Each number is 128 + 24 x the weight over the matrix's rms, rounded and kept within 0 to 255. Layers, rows and columns count from 0. Numbers have three digits each.

# layer 6 attention query, 128x96, rms 0.172, rows 0-48,64-111, columns 0-95
172169118115091171128184071112132131129139113112083149134129087109112100123173091117142152075140098142121143164101132130128130096103131099124156159128126062095149110158118103168186167151127173126108120094130104159161154179132147111097166124144092134134090143083131141113125191168200090166
108129130148118119115075168125104154165086158135162127109150174156127121138101124117141121140152140105149080108125138152147100175105131150126143125116133152121126125136132123120092121103139128112127126159144161126102125095132136144130110140128140158106167117160139127103173120106105152104
160122143126119113123174104126169101151094143085126112110093104103163141153127158174143139127141128137152141109114128147115117126129106100116150102117115123117125110124107100110124141160113143130124142116127136125107139170097119140115127125090134106128126148117124121147128125155168138122
124127112135135136132155122150120145074102150102137122129141135121183138122133124158117123123158084141128115133131125138145121138159108164149114103117124112172120113120125152125076124159113101128129145119114097145141152123110130153143111122151150090180142096094121142118122127106148106148
184141126158136124112143113076161097191196116129104145133104132176096143139158098135131116100144092140122126143145167114128102119140128102114159136168177178130174093170124110132143110102152135106079114119130145119117113122114113117087144131131118180116161125133121095084130154112168127087
181115177182103144120121088125124132197124219153129122143112186163101102150112137098190138083124141121152098141124097139176095080069148089154126064143115128163122112138110114100173114080139138127144120154106151122151107154085095087112178128088110242107191147104113116087128103109116118105
097155124097131116135151118137117142111132129127126123116120129138128110111142149144134128128116129142152128155123136124129123105131118133139112135132109101149121145147141117134135123145141132120135150109124130137104156143130136127133130098124106114131139147128102144145116117144133114126
194130120129171134179159100099154141151159113134140140122107130136060088104104149105179187060138131121088133173130096103168145012111133012130165116179112087176131131152166168110161098078152170128112096094137199116128134161103151095095134119104058089103124165102128082116120133139164128123
121138144116118124145141134150118118151125124131090093156124092127152105102145105105130101115134135111134099162151137121110121127128128161150118136121131159106131122165134125166152115121168100123151128118106090118145138120119140107107132145084143135126143113134092106136124133157105104124
136091110102138132155147135168152144126125142121136114141112125154156106117122165117139151091128153132087144131156124127158157098121103115121172132105102127168111149105153147124116126126117133132120116129153171109122122117119143099113121096112092074122145125158114119127107116164146095101
106134141120135122107057151130121087138147155121148119108167136126168118131114170120137121118118146107115136136143125133111133138114145113117157138151164130152131138107129116126143130101131120138106096118137122136138156123095122150102130136123110091154119129130118119151129110116103125124
108124134100117114140153118136154120127147124151100081152134116132167101098129137131122161133116136135148144136160104132098161113159107109145083092164129077141126139107151123129144177130140118160151127092118121128151130147140128099142138092133100129130111119141100118127068147161096138118
078107098086133128137106158156115124106123120141117145118164128126123127099128143118107139137139157117096140131134140122147146116134152126103152161124148134089131136107132131129151124122130154136130129127137098140129127106144135128110121123139113111102116129119154135149165115125114139156
182123108132131171180148126157130143088120107114108139136140123148115087163120148100129154119123129119121119128125111112146136083087143143116130166105129123115137124120146168109152164098133096104132142109127099121140140155113124118162146119141141140076111148135133124124115120138100111113
145123126138107123097114107122156115187140134111131148100130099104153149155157139145141118106120106147119150104118129131114119143135121120122168135128120152126145111162120108153120116141139153137090135111108134137123087106099084139114131155140133160128116129108132127117129148130156140108
108092121077153084124080177162119099131121113116151080129158125096152124095095137142091121176115171130159099126154140112106122154200143159143108158118144145148123145096152157122076149135103080113148129131161106110139135085147113164149112128143152068143107096150127128190132135139110141148
138126136117141117144130136143151138113127127145120112119127092141136139131118126172126143116138150127126117147142117129156164101105094089164116129133115084166127143125134153123150121133112129117124144126141130106141117144117155138132141104134096060100133122121124104129114110151129091135
131110135126080145119135161146152139133127166098123113103131098163137147168100114146150149183130106130123092149145120141148079143130134107113145121089120178076121125115085138149110112095135107114126121110105136152136130155115134161097125140113159138136142138140130156142146146150118113179
114163109113123100118157141123138124115106125123120140131115087147132127128143123094171147139098145119136150141110110122143102128133114106123135150138099136086153143138102121153133134147130129112117112123113105119117143151117131148139129127148137125122115141108133122134123163143150140144
252134143175126093128208103047199149142185212129173184157052101179091134183097124133166182063159077209054131137093165121189093000111122000143223113153125142169126161069068117166122096074167193095056130143150255100083141212089174078103133057049066064083153210121107014092142053142215081076
109146150144150132155148162104123103098134152131138102141123114127123100138109127130116143164167094113156119118143117120128151130131137144130095120131127139144100117093118140104131146126132124131157109118136107119150151144113133125140123100112143110129134112146140116122129120134108124167
120133114126111122099115105154115133151144108129129147125124130132130150156132121110137111122155098118078060117148156106192147093138126154141117139146129141130136096112197165121137125126157119099100121122152127112137106117151114157118154143174121129120105122063120153110150143117136124118
125163143122093129146154118097133092140115148119118129143125136144109122123121137098155146128122143118163166109103109142118087136063160106138152132126132115110119133144115089123174161120113136117138119140121168126132122157134135082137118141117110166107135156142141142126148079134083142138
145123140102094114133115123159123114169099134134103137133151136115156129137098115108143121137075157104128121178124117137144130149104120153139159118074130132111111147105173128159121161130092106122149120117104080137148150126124116180142155170122131116138097150126116129161103154159105116138
151130151142135138087133105080140119133121140139147130134115122128154146154124100112120151128123124136134116130134128138112148141144130127152110105138136149168117115102132135124122119121126126125114128143148137129103120141130128159151117124125124116126131107108118152127108106130157110136
146126143139077122148144067119139144177120150149104129153119094128097139178135129135156110115137132115129120096103149127120102066098126095158118096149143166146123136180121102122134127114094137121128123129092169098149126172121144091153136110142109195108135179121130126112113143141138108144
116094124135126115107122107134158139119106160140143142122105128143107140147145128142139154120140162134139113098118114113177084118115128123092155168125134124101153136132114146150133115078139119127131132132151161132131120157122120146129135140122112110108144159133128120097150103133104154122
087111133136138115128114150109107115150126133161150104151130160134125129117111104111129140133131135104173108100164127138113150166128127152132126115119123124132130105102116116121106144106122117143150112117127142145134122090128126106141125107114126148117148115170122145123136124124089136135
094131100120159141136172144118131140075143117134124094116131114137139126090149158124118162133119152109149146163130112124099154106153106136104104140075096109117126159119139129134105147127128108126146145128153108140125133120137163133139116121149132080139114100154099118131115155136159121156
119134092147108100108165103102162128155151130117126137130146132161099111127165123147156123131108147184126162139118141133130102129098127101113127123165123113108131135163104082166132137132158134135128130131095146121105109120160130099099108106117110185097124147132113148111163134140150128112
159137118142119157139155094130124136116127133127118122132121137148148100125119116127155130116163128179110142108159130106094126082123138107140112089131120146112099132117157136146151115111110125160133155142132113108136132142122131093116139105117099145123120129140082122136159096149134101112
204246185176009087140251004076165154122150169090025185159108054163089139172211092104195118050127072122151143142077084113147095032038137027155144124178098117102121141208104000170240145134147213115088158069052080140176136255102170054113233090104036231101094219037089111072129179199160072159
124086104128128123129134111123158112096114111131115131095141076120129164124145121172137161110130120150145139108129126117111124118145102130115114138107135112122140142127124142113083114169091135143130146131102123144127131144134074165159121142162155069160128111127142138104060171107198131160
154132136127158140125151128094129140056137125114127145124116104101137123143128134140116121149128124099148126137109128116138135127140111141174106115125165127153111092139105165082132085125139134113135158119113105116086159149120127134170136134145153138126113112098129128112100139124149106117
139130130172087118117157105132181126151127174126093117155091110188130093128142143132177146073124115167136142141157168148138099080101111063160130114151129152120123115139110092130145139109136132137107163085123161095152150154147119077095137076113080182134183132097088109079133130153145124140
116148138123131117100136119122123115100121124102146122145148089128139142139118125132110125145125127100130103139131115138135141146146117146119132134107140134141158116117111131110109119156108126109115139127114155141129145127127145141140127100132148090149115111117111155139100122109168106156
149115125148117109126104118109144107153147145134126163107126137126107142134138136144134135104112146103123165123106145095131097091100142115101120182143118130111112146152129112130142161130116146118122146108123130127121157160125126136092128148105092154097128166126144087154141122141104154136
124130140112117124155136152158114139123093117124129134115113104124160119128133124120139132152123129114150129123138109115113123166162104153154111120095122126146116138107137157134108109119116113133125138129132114133130143139120126125145103147139162105113154104149122115140114141124108128149
148146088118150136119131143112131119107139079097121125094130130076109153136152156111122157135115139136092138161124139110163142087087163142129116182098138071093136124119155169131122149145115143143100145149127105119140132147139102144125139151175135071149092125106118137142113113115139141118
093122140108100114113127148140089097108128129125144107137161158126165114113106158139123101131132127102125140145135133149119149134161144141107111062133137138174112108091155173094148112108136104126164123116079106171144161080131127140135097120138140134148130132154149133136112148137097131143
066149084118113120137109122178115163160123127160051098157112138124126126093151106163133061152091166121181132154140123138118161155098118172136073133141119085114145132128136157129122147194132095148143131121111077164147128116149120106139157159136142182137119128128131164102075143103091147146
123126128141115150152132128130108113134124102131109096143124127115123124117138099111132113152126141124151092144152079129146135137119127131125127123122130126116164130122122144134112117134133107124135122121119123124141131118142129118136112142144134108141119119136152155117111159107115137123
139132129127116123109132152097132124104139148154130140127137102115149134131117145122123129106163136118091119128100161136125119128124118108135161107164124157138117125119095117129145103110112176117118125107094140131135112126136145128141134139116133111111111149138135103148123131155162107125
121128152112150124172185145141105153064108119130152140130160086131132119111118152103099167138125120123132130146135108129147128093152127117134121136103122092149117117113142129133117116129130140114120117130113140132143132139126149144151123086157135075139120140116117112152111151125160091140
148140106088149131172127101152117133128114093139127136099141093093121098131136137094119126116108160122129099131133118107145154120108137136167113156133113102137121158128138105143121152139124142134148128128138114150132148124137147125135121134125132093141102123139119148164102148129139121106
148118129137100109139136145126137154179140140136119130117139116118117134151128114136155078125139136128089113140101153099169115121109139128124160141129110146143135139129097140122129107125119151138105117129099156131124125123124121103123126158127135159116135147099140128087130145133121140097
136109121102136123123106147153120138098121102113137141104128161110115110105131141107095133166111156097111146122151120119125135128104122144129105115114146114129121142148155127118115169129121115105133166134143102117123150114157127149151122129124125141150096114117134122200146117125098143151
108095112101128146121146103128118134129143103154103100132121134121150108111144114117145126102120135143139122120153117135109139148157128116148132116127115122116130103128133107153140137143129121138114100138145130142159116113166148131134133114171094142165139095134122174121132181147125127151
148152139129153088099150129111145147083107120099153152115153087118111156153136132119116169149129129123112115102118110128160084117124120120146119128116157160129132111140107113121120118129112137116109138155136151106104115166144152156166122117126118100096108118103123128122153108113132142147
114122129108106148134132118131120142139098120134132156148137149135144131155141122109128123137099146142097146112139143148111144145145136148113125161152132146105136139144138141135089139117129116125108086141131135130142121119139113136116117126140122158098094111125134154157147130137165133149
109103109097133145097075153118125152125116081096119117144127130098138134127131121112118122160140121130108137152147131169124106167110127146125128132108114127114139148140101135097132155123117140133130138167114146130121143119127149145157078153116148139152099134149148139123139113132154134133
160151151105101130125159130042149098088110081135133160112109138103124162124110122119113137114144130104142101107134116160121088105137143116121150132137132090114166167128139114087137161168156166133164105098098149134073082141147155139152116148138133118124136142095106094111130111177133130131
153096112112144112155168159110069110099111132113133126168162118133113135110131108163124145153131101157103112132140148110153111080170127138172072035161150157165156155130135123144100120109184115135142103132114094078132107134082117132156145121150100134128173127085168111118140129149122102143
124162124151122175122112110126098107133172149118143132100149154111124123087137121170102125146117111125146126136115125109135141113105156161122121161086104149103102113116148143082137132132130097126121100135178151175143112094160142149144147155171137107101127106109101152125163163103089127096
123119139118143127149110138152175128189123131115129079093148140118111080144121178101113085125074123113101177120149098123133128130137165150106160140165116150112090134143132125116154131125136135145123122140108083105115160137157114129140138121107132171129134108111153143118096127092077151089
095162089122117093132149134098127130087136133110129147117119121113103157136167145118082131107146148127146117159135131145154125102084148123103128100112114103123125129151111121173182125166123159124143155106137121168155115123116157160160124118109114105108109129122118124176103100144107117137
154143080140143170135138126108131147173124076145098120130151126125154150153109132069150121126122157108111146159123148121111161095144118148074159134131144121114138129156163106117111118119133124133101085073157108128106128147166121144133126166078072125152106113114099125162142149132129147131
100112151106117122138096126115143118129128115131098152105120175137146140099170162133120114135159132102146151107170180135148117123129168133136143160124137115100152161137122044091143176175146130161158170112092073118129112127133118150113114144089129144146110104134100144120171103154055146114
105127135129116143143152133192154123107130184080142123098099143118138098115138163161059120111114133140107110127156116135134124112099142135086151115101125149129090158177153122090117128177124139149136146089147166150131121139095111130181108128087125149093146124139112099120117114146149126115
096120140119113193081086115155112146154134132145111126129145142147148109114075103127139093139117172106145139129138113114100115126160160119109121130165149220097133149138136139113129133085091112107129154095143138122159110154118129135104120159087148116153133117154152140153135151134146101089
164141137116142114154156145134110112140142094123104111125144087133162110119090103080143141130123131158097185103160127107125185125176111128111136143169143112126128146105129127132158139101124134136178110098136111162181118123150127097155085123112053148134131120097159136111076123101103131128
110108097130134121088131133124121150144146110166162159118127120123134139125097127124152110106113131097107137114125125154094145140114165130160160166131163118110137104130184132098122178142103115160166099173067083129057051132100145159145195089146151171092091160112124115092156112152146126145
117120119155162118130129133109103142149150090121151123163143121149115126147093108117098093122120167145136144158091174152152109091094115138109128165131166184138146112148135148122132139083121119109135127113125155111131143102188089128197173105149149139092149145094109101122094074094117135120
074132088097113135111157119138190079172131140149138110114160129127128150148138141078148161172088128128161177086149137151135153098131104139152131168159074156169083104133141126144128138096106108131143091119110110144123124127128129164105142090164158160062118108094188165127111119152154115119
134134124110144110119119166103185142124134109146116112124119153132139116114129124135120105151112129121116123109135140128127119119153130126123123120116120131090147125100149137140098133119122144130142109119173139112098125124139147136142133116182152096129059119136147115139113102103140141156
106120148106139108133132118142139162106156157147109149116112142142120144138116126163150142133163138093108098138141122129128101129071137136154063141080096122154155118125156143114168123120119147098129107154154125148155153119157149131084175094168116112106145153115117141111151052144061124146
154104145171099144115165092126141170134167139096149111132128082138151103147103142118136136074105106121123160126140105150128160142131107104129148101142130095131070155117093090178118147171105125153123137081142129171157127117099146134100135119106122100131150104148117104175112143138146109141
125184123057139106109110158119111116124097115124067149129137144153163103096135151133119133159139123107167172104135141110163144107127169096132081117137099097155137123126133145111138119121111154121128132134093117079144159128141148125102100116128146127127143114127131126181149098132106167083
145084149144106136129066098141073120210151155158129123126130210067122126156139163160110095102098132099089108151087158077138090122064138129138119168106119129159124153147182156158129151137092100109102132124136123135213091077121109142094168193165143151157100154146096092129145077116087168115
089158133102102118131176122112144092086110139120154146110146099139120148139165176124120130102109143118157107148148083122147129096130119126101133140120127135110101104119119117123146088134124178120110158126124164137145124201116135075112118111135102074167130149151130093065140140126146128158
166136096102107150096114129121099084165161126131115126116120123095172115117110115129129179127117110168082124084091165117128083130133129167129131138116142142142179128147189133157112113143126116138123092107141128192110098103124126144150130138100141142131134137127120195139104157103057159102
131150151089139113128141130108128115147131130154145139123123149145119113122129137127091129132114127145137155131123134160136149141132108119117110110152104120157094087146140115157133126163118129145125170127097110164156130127154117127130095117120150104062095113159114148162125104114096143125
182116140139144068121104102128112144169140092147126153123133161092119166143144125168141131163114130159082144134094163144132093131081108140129131123131137123143158140144114127149136136129097108093144110095127083133186124118126134124135157120118124163098122131118118107138092069101117199142
129130165069115116086149102082098134091143114123171139142102101121113107142127078130085127105093122139153120120107157178155126129130130074148125134156100135109138127119078153159134169107134118106103180172107164170111136130124145152165092149182177102100127135094136172172138136181143130129
108143187109126135154113139147097121124117156146149151091147121152161109144139119134124129098107131081161120173123140128130119094122165101147146157187119143138163126126135137122113152035128122166142085132114137110125148125111104124149154110150112136139124143117097128096143132148113124140
090119092165101135126179098118091143103120166108135114125094127146172122183149125102125162112121158130105097141154095133156105126140133127131126106127171128139152117145146111168138103104166161132121135129149088114137124157096108128148125122130129109097145118134122111094137127126145124136
139106101123154129134143122145095133070121126147178142123133125136135185125119086136159172156135160105151122102144128138118166121158137147140144138099104125170136099106155140091104105166134152112138127078125138107112124074124134128123126082069116108112161124135110131153183121162129098147
125134118120121169104167122103145144081141142127129124125117122117129126128118100108127147099136122175137128124088084143099165103160116108150116126139095090093161126121125134134132085109110175131106130127118129159083094152108164093138137105118110106084117120135162142108104201152180135145
082099125146146125145146146129157048135105131158121101085135160134088123105145128146144169124129142139122108128121096126133121147149124117104145160120154112137124085100153092184169096126172158136156140123138091150127143122174094139110117104106120119125141122123139147122119109131120151156
150134120127107116135149104163126130136115092116134131156164175142094148126134124112151108141148147175095140131170150124124135105118146097171104101115113133090082066122136137139167108145101154075110101121151157156145128125106158080193128152149084110085121154171092124169146094125152108114
141136119131120126112113127139126137140128132129136132131116136138138125116120115120147128133126123130150119122120118132130125136130130121120144101146115139143126129126113108128135124133132153128145159138131139102126123098115131116138110104121133150133138140127136127126133150130126117117
120098125160119170120098095117065139165147092125108136102125138126077129106122119133129111141146137106121145149127174150097128152099107145108122136121142148120103136162165117098144156107129058114088117137203115151099141098141090166162122166119129141134122144135088140172147146109114134120
157126147110132122147109112109139061119132123171111173150140096141140167118118124156094119142112153112158145146103166095076116107165118099144160147162172153122100140096105152108133119128115136143146143147120168171135061128130129080155122113082129092116137136161156124109109105148137104117
144123158140121134124140118140157128075096156141127141140152115145116123173166120108167117132116100146159115145132152132168116134165100091135155116131145114124128118087092120127147147093089136094145104142110126129161144138087157117095127101147075137164155130119118125082104120128137122134
117133160114152127142115137158134115108114125165127125122133107152111151166147166151144082127080109085118120182127183099070154145122106115134115136148163115182112061138147153088097119180130130108139153149090095124113161143135139093155123097124127114100124133157117141118133129127118124144
142103114107172096147091148143143093171108097085123145159160104117129179056148113123108072147096112119149149147108131092122139122108113159118100106116129158136125163145092131105109128190148081139152118143133119114129122109115119133118159200127134176148126094158198105135128104101141148146
135161119100134096136083160149150108165100170120131123049151132091138148134142158112107159121102126133080113124113111086151083131150121143122173095116107134160100158101148143124112084097120142144093139135136154152125134138164144123147153152130129150153120142118135114143126115111124181137
161154113170097131093111140145130146172129124119133108155123151108149130147166174153151139117137114052115114127124145098110116118147149152139131170119086146092092150132158150143146164168083122137119109119144138134101087144114121128109148116110128174138116145094107102128128110116149173054
128128123100120115100103133121102134122110111085164116097136123092133127162140150126105131139147136130123104118145131098151117150119183135156127117141146136130100105147132145156159119088105094109136112182104142146159148086121139183143131152145173119133156111114144155117111095144110147116
079122113171121140111103115145156157090144154112098159133153130128108182157134156135155081121129123142129097124120166158114089152105109145102128143124143186106110151142132081116105149143142106115152129083126150160170159121128139141145127133163145099146081149123131128133126117138147095137
149151090137121156131156132101149121104130131144128145133107112146108128111158085084122114124106109143132098146090099137186113125102126112162147084130113116178108135152108134151135114139166138114126156139097184139120125081080107135118147156131111155136109128116161107150120142131136090148
140132159108115133128135109160120118126125145143095127123153132094133136124108127115154132100184135133139126140084126144116117100122148095129132145119136152148139165108125131124199114095118150080130115102124128160161122152152156102133128104130117104152113132125120112142088122140153126127
133145124101069094150197110087154156134140093137178163148105122169118127129149115109139144116142108114134129155137124124183142057128130046123149103136096088146144085137128097167144105120159152123120131142131144116158144156138131110104119078140076088166120146129147086114133136149141072146
167144139150155139147135145114157107177158093069146080125177131106091120166122147126131121126128133151102142112133097126123140136122145146168091143067115109097084089111121095122129127134123125163125091149149125137125127153115137114129109161109138123112177111122137149124184124134096112068
130126148124127107109147130118107171131094124097139152135129133114143148172148132096127100124135143124100144105121137115154136121122144114116139099133125127158093104162144104103137104141121136104124099130119118135126133147097160150156101136089154099091142123139092121156192129145142152121
140159151121129132141132109164104139133107111125142175114143124131093152150145131084130121115110145078119152118140134110146132134134124087124154123128108136173157136154115163089162097099118109113061174148134113100090162120159140158108133162078130133143147137140120143147181172121116143119
100137148148102118113162114126133108125141144105146117122121096160146128100136119135130108094115133083178132137179112141151146126115124095128146127130120108143099128108126094131141160156138118111150144110155128146130138142117125163092148112116134080137140103151110109117131134161115089149
# layer 6 attention key, 64x96, rms 0.17, rows 0-47, columns 0-95
104120119153141144137120109141141117189119124148118126121137158137127142157132127133121112096103122134110139122131140108119137096105134099125131120105120124124154117127141105107115149108145121121107120103139143153124127125131098138131106124148129143164094130129119175130119147103131154137
067131096151122094112102168157142137102143089097127163134132133142167149132094138113131122123157141146139151114116135086146097188102133123127140109080111145102127129135085155094088129144151130104123150108155156132136123133116143137139148158133154126131115143122096158121141121068100129140
184111101119144130110107141123153125076118127120145128110074155098115098109184119102105137134143161096109154149096128155150130110121141122104133143110136152137135141099163123107112120169131098106174136124116120121122123141151143136123103155132143155107124161091113136123148129177098174131
134149147174126154145129106135110153137095149119138096120141099150128114151158123124128123173103124122137115099074132133124150081146089137166082103133139113121153160135199093109154097135125088104136134116123123082119172127097132121098089135169133130128130214165171096132117048153121123138
175119122125166136175116130146122144131132120106116103124116138112086119112126095124152118118131139143143117121125123117104076152144158139088131141142112123112112109117137144155159133145097133142151124140121113137121100111143097129129136141140148100104158119141112131138145149174138139134
114128166125102128139169156133123118183145107102134122165124090163184130107143174102108161127111119131149121100133184148096110126152107110166133127112126113146071134117103118159143125120130149134159120132129161100143133157115121112141148089105104155110134159153103129102187101131121111115
123101110145104092133144160122132103072185125067155100154148140104127110081126119067113130189114182122115130146132157122162137111095125094097128137138098073156122139141136108132169170163136102144121134119110117121137156124169115133152115120129141127117144118122130094134120142138137136136
166102099122147169146120115096155121147112141123124141146176136132122106129169110097143150110114095134135156128136167117074156090147127061117160146108140119100121138137109117121116106109139173131137111106161102134118134132140112147085103128153100128151094137138125095139167152088133132138
123123120099086137100124178092151084100152118119107109142123107099137096117183157094148118111152161131130139138122152159098139134139102102129132112118144118141136130146108109145142120154170102107171152099150128059115195135137129136137158109122085134099162135135089122110124130200104144110
107078159157127118136143170130142122125153122057129126135141122119125088096164172101146081149141124104149089134094114134063131121103118148100145135146134118170134110136128159108132147156142137122095123134090168143150101117053128157175127128091135121117133111130147146115149184146109149138
090135133097131138133122119147130105166146137156111140148156143118112071138112142160180103109189151114173138070124115105104097134137139139080154126154188192125139110108142135118103110061142147122114135124110135122121098122072139175133120167127102104120114131150135101129151128125161094149
144124129163134101149161088135133131156126130139150110124137070139157090105112195083089176102136114187132197120104145135109125128142144071143140126132114138099120150126082101125153123104104173170178140086112143124156126106151131102101125099125100122125103134148101082156137102129130049119
143133085117104204116104117136109139110089130193141161127100135075125140146148121131098106132099142102105142136134130144139119130161164112120102107149156203169144108091119141125107096178124087124114056121108133139134088169132117162137085112166137163093130154117138154103122134153094146157
152165092165129150158133104102122128135090125159121082143129119102111132113150138129088111158123133101126094090115188096140123112130139108154141126139143108130096141128173155107148151125114131094142144141134108130148132146140105097139138114134141117131116157078142145148122165098155100176
134107141111142180114184101101089137181136134138139147115177139122159137132105157114099119114090127138101152068184155122148067102163142113107105149107093145147086109082114114168138142093113057176108115149120201127165104147117126087134146050129113153107094130178123139114103122166117156152
133139103121126123146118120152132152154126107099129151112097129123161165139118145164095123150128099135105130133124142115118098122110148160123148137135132136102113122107128156111093161122146110082140148131154131124121095118154134149114136120144142092141117150130100141119099117137143136142
165127105140128101133109151132129142095130130152115165138119119123110125115110114160156121127151118141089150136138105145113130116137137139140122119163092127130073139152098168160170140113077115148097149171138077109109134154183089109129132087157119134111158142101093159150125077203095111144
138116192143125121140149122126146120132135151139145140135110145137135137109103100144150145118141123141183137156138130121070149123107109107079134113158106090109128139135124105129154136146103149132138108096138120146158149128054109123132119108129111116130114085138139110166126161142164131107
105145117084094107152126147152110159110154115133105161154119091115169114118109133113155107138172140131121112105135167094141115117110155134182135128131079151143079144147153138121112089100167142121142211155162146095117146144127146096139155123112140122123150171143107113143130112146100090028
162157129123113123118133122106126150110122142144133122104150159074110140128110099156121109149114146106106112154122121114154156105115136155129102138154157121123132126131169110142139110125126117119121115132131094120093146120131118137101120136143139116148141114115147132149141128126142142122
115128161109132129172163151128147115123133125105132119166151123094165067097127185095116142129092148100099156155149111135133134091122123117153139161096120098156125121143131109152120131083140160147117094140124117120130128148129152134152127120109080105111116108087129118101129165117142158133
163108118107144131135156134128124151197145144134168138084114123118099128138154132127114135137122172117105112113089125116122132108171158098105136114105158140125138135106144122116113122138097127146118118134121135145143116126131127170095096107128139144137120122143102140109117111145125087098
121159156117133102145154105097121092126162116131144110118088138126129182118121187120122119133089175156098093120170190088095092125109143096150121108122122104153101121159128146145129127140117090112129147145142173126102155151136122133143160125109139129134140115136116125100133117127152107087
165117084161118112109126110131146132114113168134148113103138159104151155146118167113099122170100134139121099161101158112138128107117124127181129151183137091096139155143125106129155116150072129125134142117123115128113161140194118117109125110134099120124112131115107145165091079163128119151
096166121142127120136116123113122094087130109159138108112069131146078133167096098110129134115157183160106165096146141062213119135093171110105097130109087133133133130080160141110136195159115061129105158121115153146159121144142096127177135143120144117144113113105158143124139151117174110128
090138141108107173129111155120118106119104146163111111158139088139152113152126105144137117127134148105078152113142120119142137107129181136137162131128117137153116125113116134133139126090167116131109115128078094106149099138146148136153112114122080157126108172096152154142168115166111119123
093131131142111131102187156118153143130125119122119058134132113093118109098137112153098138133103172128100134126123127147148157115115141095108096127126133137109165145099184076142129154122167142115058107136105134126108132131101137150117095120140108155151155106136100114136147129121128147139
172093111106136166110129146113125166128087151140134146093190138118138128133175085156169102146156151093138088109125165128076142133162112130122136100126180112162108145146154135151114067147086095133131141151122109138126126091111104127093131116151167101109142124143131182121135089147083129133
136106132119151138157158122127137126140146091129125117132095153135154087099124126092129160104116162135146154123127084137114147107138176093119109135131134156148134098096112138126144121146122145161128089109118137161111105191140141166129092117157091138113090121114098092146116124106141090123
158135133084145122082157127091109114148143137107145075128142128108128148095146142157078132147128174134107112123115126155156121169135100147139121134098171110126123110157153122157150149086121102180113092150130123122125145112169130148103122132113144168118145100146109136073133134111131146126
133135087136179095209128113153111158111115147109143142137134184122137119175096167123154103131113162153133115132126165095104142104082119091141102120158116130122122128153151126123158084141102166089125122155156158177102115118143086091134137132166099075108149107136139111138118150141114117139
110142137123115131122106109129120112157136130134131125138113150145101108110130133120139103117132136116147125126130113136119122153099146123119120118155130120129137132136146133115134135135133121123141124132122132140131120100142135107127147133121120184130137115129127149114141114118102158097
143104119150155146134124116117150109111143149125104101137147136139075105163167109134186103128159181155151105117141162098108124127107138103103118108103160143096189131166141158087126145137112123123122111111125089141113162108118076150138124137145143106106112115129151132128153163115117138133
154115149131140136156104100127108071137126145157147103129157147121128118112126143149151099100116174087123132131090151112139102141133162175143139106164135143171132107163129144098125066176125103122200151150068165143178051129146173111104107164089135068112121121112122095118115156125173101171
099131131124131112123098101139128116129117169159124143140149131139115161147104125129110132107146105136149158119139092159199140150113093123177130127127106139072130136111120111123132135108138133132111122129145124128129145118148120080126135105129094132149128130110152117142120114163136155146
138129129125105179146098130108101113100104157163111151149141108132108143161147171157159083118082147134103081126153162106090131159136143176203093143141125142178090110182099140119108103148123129087107083184087162142108119132148119139184131104095113079132141137128160161082130145093104152131
111115149180145138125095143097127102138119108086132167145145145126159129127147111096122112165076090123135137126126164156126138130126104178137110157119112101162138107171117109087147095134153080126129141104125123085154122119085155106083108167126140136123139162132177110101108106113153150171
108137135122137062108132143151112154179170145051164132127155124109158147161093129090077122169120148094088129173095096147150125110115153167170133140095101091117127153119107163109110091102117153160133149134108131149133105121147152149144116130103155135130114104097147130126132105110113159131
178103085108116132161137117168149166103138125086129128120127128107146109131112136154132110115127137091127134119115079170139092120109124118153136158168123121123152165077126109167119134156116171093126126132101120144115116135116133123153139111118134141115137106122095157149124142152122164071
096146076155136094103095146182092141148144145143154136120133109111110168162080148105095113123140150126095139092117170127204081166113123115131119131101109151112112155090145137102145130106113091132119142142118145146137133144113101117148151151139178103111152134108161118116164130130122149092
100097119115123146114109115131147109114133150102116115142122184103083122137128167126127095143136129124164104138122110138114098128128140144093118116114164123082145115132126130105144177126121135086130093113155124114108142108115070159177148111155118111149109137114146156144105167136157185219
098155176159117079123130132109132114111126150122155184167156124146126136068119046063147135138167129128121144149157115146172200093129146080087130091110097062163132104136180102126165140142144088141115147129097124151145107088105165078103104112111155138136110115121175125136106126115155113155
157115101124149099122107142132122115093134149140128151160162157119122077131097130104117129141159163111119136137121100095149122113122137135132147144172146145114122130131116138143160118087099156147161136132090090133130133141180116134131092134106099140109130116133131101172116143139113074136
149181140106101131141169113117127098103116128161126153151148127166146128101109143099118146112102099138097139131189131114178149026078114080110147140165096070136115144126168108160148141100134168131115135126189132119137129128146157103077122126126094086153114138117116103146134133123161137079
140121134127195121163161121125094140126135105089116135115086106127100126113083136137155160086094104115169170129116115133117102155142095122098082146120108125078076126133117117146176079131117164172148092131156164142146162120085117114109140147170134133119167133132140111112159133123145169091
129135094117124108141139175127134124101143118095121153102136153079105118150119142075168116127123152114133102104150171116149127136085149104140092119105135133118129141129145139102108092159101143113132124133124163143124153150103097142157113142137109110123157151123144103129155164121084151096
119108142107134107124132157077148124131128144172115150128174130159120107160148078079188156076180157124124116101181154126145145102122119120144126112120137103166110150176127149117124080096107149152092166133115101145144162118116098117155122121115106119117118105118128117121164139109084101092
115133124095095147163146142115164093106174142153118109169135107120129089115117124125174151110143153129116153170175143161105132091112105089085134153141135072150111150134149097168166155144136108114096100138123137092135140111065137113154157107097109100113121097113137135127131142172128165131